Part of a small language model's weights.
Architecture: RMSNorm before each block, rotary positions, untied embeddings, attention and MLP in parallel.
Training: a variant of Muon for these matrices, 101M tokens, 12305 steps.
Each number is 128 + 32 x the weight over the matrix's rms, rounded and kept within 0 to 255. Layers, rows and columns count from 0. Numbers have three digits each.

# layer 4 MLP down, 64x192, rms 0.101, rows 0-63, columns 128-191
121134108109203171124130187176097123102156130053170182089131129197139129134140176142100131134132128116144123143141126103120035135109141079119128122162144125158137138182081132085082091122156120
148118072136124133139149181081107116122192137107127134093172099142109131153105105136078158210139089160166154104175137117188102154129110179216153184148095158108122108131104115128129113183087129
111086119108208103138150145177150133175136125119102143105111096173108127143065064134108176167097140148108117120129144085144165116135151132152105106154157098084125114119052085125153073196112156
132158138141138172146131073140092175129131074128119153139101129131131099159107094110140182194111076123151107172118107134071142137153134077216097168098204154137152132108161140180120159100159156
103066173154144152111104150157140195220146116159106139107141102117195123177164135162141103162157120069150094137130148135155167138126172180069145104083107093184106159076116134107093207114140120
184194128135087162148139119145135096143123131144170147140117103077162108105102135165113141190096091199104176139105133094155166118131119101192160103095149148102065118191090107133097126109057133
080149190133163112113130159142173134110104137136144155176119110063128082082098127164093119135171161170098070096183123045174172107076080175099095087063176229156116196159107051175176156171064145
076131183115175091192173075160118155153121110096050114120120095114136089117114132116157125078125099171107085132122180140114156099154100115134134078174133152141126125151143065110099114113120099
135092102113168146095127140139102106152078146141139149187114130125093098148179075117161125112112112130083110168084089137049112134068119057130075129122170151117126093093143129134134140117107179
135153162137147113156152093084104073110118190145135128147032108124069120182130184188089157090132125079111110094097147162102138184163117099130129110083135094109131103214056102165114080129176124
141140117148115175097147134150115114129088090152148156087125081157169093125113121163178079137155070132109117138122114121142135188139105116125125171099064147127117161181147157172107160170109108
140139100107109062075114153112119116094149096102168082135124122096073131134128114136149108134152101173105164173185208141117073093129061117121160138128134139122144180128079183137130147176119107
134124098177087113112115177126211112125122094130178102130159102152096116156177147067185098134157112063130082095134098100098098143148079098151080107119154123062120113133106114119126192097134104
142132088127132165083145151145095031192176123139110110146088116099177115125110196155165115058172138161148195074144101126131170136132120115126117141122120165157119144136168109135149136146106120
191188111121142117125103117106167114136124118067131122082176162143192081125172146146084123145170129158089188176125127083151102124133078119129163180080111117114065122119136129114151198095131151
120101118131086165155063095082136172141144087084121191104137097097142096114125153116163103111085098100145113154134117149162149108077102143146171128176130117143124126136124126138095079140087183
163188157136128120144090152125109131112119104126094082140155169141168158179116197080168133150138111155147076097145077123147145145151105139140105187119194141176114146159115213108119124127075153
159124143154139107103148147174112076099115080101179140118147090125171136173098117146124162136109138120070135095129110080146169173107110136129107166137077071180172144163118084173205165063124145
143088129054108144100125142140127177172167182197120035010110130146113159145115160149123111111161166110100128096139157165113157098116061151079224078162121097114104190068117127183094124155067085
089089136107144104146165100137086101081160115112112141111126121131093154147098090119051114150151153151131072111142197159145166128095153138121162170196155128147135128145128091190097095099124144
162194134119123075055094110132118131142094140144107090138129077234126202141074146097162175113043142124145105153101147123126157099111160085124132113147131147134171178086115104170136056192161090
146135105096128098151148171112114166130164113091159116039092136107127150127129174123126133163118104157138115108141139069116096153162116115083163097106151131166153128136042159075063085124103080
090120123082168105127138097124099162146128112121157140128168133112140097202204127134136128150105159157108138196093083122123126150114080060074080126146066168169151123139133129149036106149099147
094135132159155162180067160119108104093138154073166131163164106159113035115098169104100126124064070114178145107152132091168134135103080151162104158150135066095154095145171129096102147137141145
073192159102164121073171165098144032144100073163142201128090162160160068138150125112136106115132124126091118144122145173162155170224138100170096172073124140182071138094122173123139114095117126
141149154113070122038131083128185121198131170167088191163105058104135127097107169105126124137109115107190164112085108145137167117169068106115202161131146132113148125164116047138136098182134117
079142164099091042157083122162080176158164149129089115108206190071112148111156063139202135129133179144083146146046121161147133128093127141146096132144196135121149126150139103147173123138101078
066130073106144121127155091133134124124122084158132127136111107147148158081103124144166131130161129169124116098125114134099161126097167179141191139137111169113139194116157085125108081093152135
130158176210151186191085105149144088154165063148117106123099160143112126098143151111155078084141139139110072111121165086200064188099149155128132059110130091146162137160151145150134141103096076
140123097085153089143076138123101105125088100130134163090195168116093102137110133128146123109143183115193112134120149156112182130077100142097121171136109195080127119085121140153143174117142105
150107090130120175095103121091119114126161148100178137095068129139098199133115147157128149133130114113112187154068116096132154112130062126069141107116124104125127173107178125135130106123114193
117065151115078123104118091173131139101087134216073123157089150181153156147146180215067128066119083099129144101097145154110151108151083179093117156143146139118098115144108145137164140113134079
052132151108170159114116139163076065101116104186112138127122141121106132167164113121196153154054192124194118143100162083130131169124145102098143071222099151093110153130157141166113098152144202
113088120119102126121088098168151161114136153144076077136129154098159102155160106121121127129167154101103081077188135093152123153141124169102126131169112079155172123163109125120150102184195161
183121111158085130123085107153081123156086107134089184160123151193097140073135156117112162129152106093118109097076164117123157105111128158099125137098125134098149145136164070100074124146130121
114186122109126114150140153120136183079123102146142165140080117109126143135103140188156129146160118105111152109100142143164123181146119124129084105129116165158183060121146151082140086148119112
127159112154136187164104137109163129111224108097146145127075135120157095113107152142112138127134096123128166102101147169094096173100186118116152119148159107144079122111163140116153076135156172
060155128157165100177139162107073089132159134041147113115109100156149069147065101122136065046114146136160149127111102153168100116107124082136118079089091136132140057174147150135105109104132137
128104127152127156184071064173125156158134131126097112089125107140119095129139117136124164058157181136128074106135160176100135075129131126127093178146112092079112082171149113102076168127126131
159097094156179118138108179128098153174134100085132143122108128096116132097131088110093108116125175143115127149131109121136145103119111139112136123114119126138086138133158129102103133173084157
192158121107124181142085148115181146108099118163099124140134176127108096099104153186150112131163123128146112079132109148118140123115118078160142147132096149190159120127107123163170114095146119
166128167124102087098166153169084130176138153149100082126121083148139158144115150133153125125145155102126142157161173135106107106164110117104176135089135124123148119078131123161164108155142105
146136132121113145180172133222093091198137141159195111201073131113100127101170124126150065098151133133095139150110172105140122130132171127103117108141157143124106117087120174150086164091074143
165165107130166103134119139127119119159094065090119130183148132147145136130167165146105137136125125204120183115149112121193213123120110097129141124133142083137133073123124135112186155158123125
210099078096116139134111163145107115120153084103113167107124147162095082134154129205144115099105077114103169086122088142112110151081189110151143114151110180081126127136161143175151125120159074
143169128188117158102149141188115133141151117099155120122163179108089099121156121083070117146088083148107112126108142115109114088121125123133072128093170150119187088135159150071110139163146144
070159124120149156165189125134070061110093106179179109064109092133089095111138141133128120178101080106167096096174104130112138149151117089091100149137193139077174119132117157174153174114123148
085121108186123145116123169112147042164139107096092160111131136155085078102158105173107126092146166089118095089129130118138105138168132144140119131122114120090133114074133116114112129117102107
115161162140124104152147118132098089098102112052118107095142115121117108122088142161075145111118149151103093160116170066127069094160165156131109111103101088096087099070164121129141073138149118
129101078151147110122123112158161112084135123115187183150148106158160118148094113122100159151148118098123207112148143149197152089137167097098228101096119184168160145155107101173190089113161132
152102179126098180137073163147156140128145109093122085141074094175054085139184146160076226141056097105155115077198128121122124104156116110154109182066123137070148191174072177094159110108095131
134113132126111111097102149157108133145059160081096109168149098103139085147086128060125122075149158085098098139147085142142180150113132073166133131163199155106102150177111092094078147136149154
140170033101158109135116134123127174135111087149097126085197108117156154077150141184162091137192098130127106099159106083159146137143134122165152162111194075097111135110109100066128167154122123
107160132128083152098172142150103067075110110090120123144193073143136163110125109127121140120103162129151152100167176110172178027097137109135103132088161116119192182101173105123174136123129162
097092109154140129100125099160169115104114112122124114138129176122157161129103131098112122096107086157160171150115143108157180189106103128133120143113134093126194144111127171131148138151117130
150154079120101131079152091140121153150096100115104160145085142081130158074062074113129101111093078132124129120133076124166099132123110107173123117111124167131124149059148114102169146170138131
166225159139061069094078166039155099191154055169222128123105092192132121141116113131129126119084125067103119162109185061063151152190166093117149117116129140073095092157124160121112182089137134
131125146120142094146176036113127069147147155116136148066116085114089149171115129187169217082145177162132165171059130093156169094135097139163072168116075173158131122094171185172122139153137071
109068105132161085101027112053161155106096104112078147114081150123187180121131114066142095168160098168139104137124092116130119147068149119141092133115088180159074209135080122133115130136090120
098120150106083142152132120084130082206089124150104151179079184102160164165157137163131155137113092147145152126147136079069118082107139148155121158154161127144112126137140165161123221148151139
093099150119084105129100131120143105082155196161148152062128158151133107195051140098143122161102133122176144119096156136160092168152148075109125133139107164107118154116164157158143143102166148
123089146055144124087105116090138134110187113141150159089095170113087114211165145135132117129144110127142097117150064096174130147129122077174122137153150169102132117145135139155163134135102114
109144139137101146049090137131125116128103193128107152100100176167110122106110075072099120161101161116194123129205111128107151071105141105163125182140114106077208125107172189123116112185114113
124148138102096079142093123166131115126063100132118091172102147056125113063120154112091194114082170112115148169078149099118188114126144078116105130138138104103154208156145177072080087192079156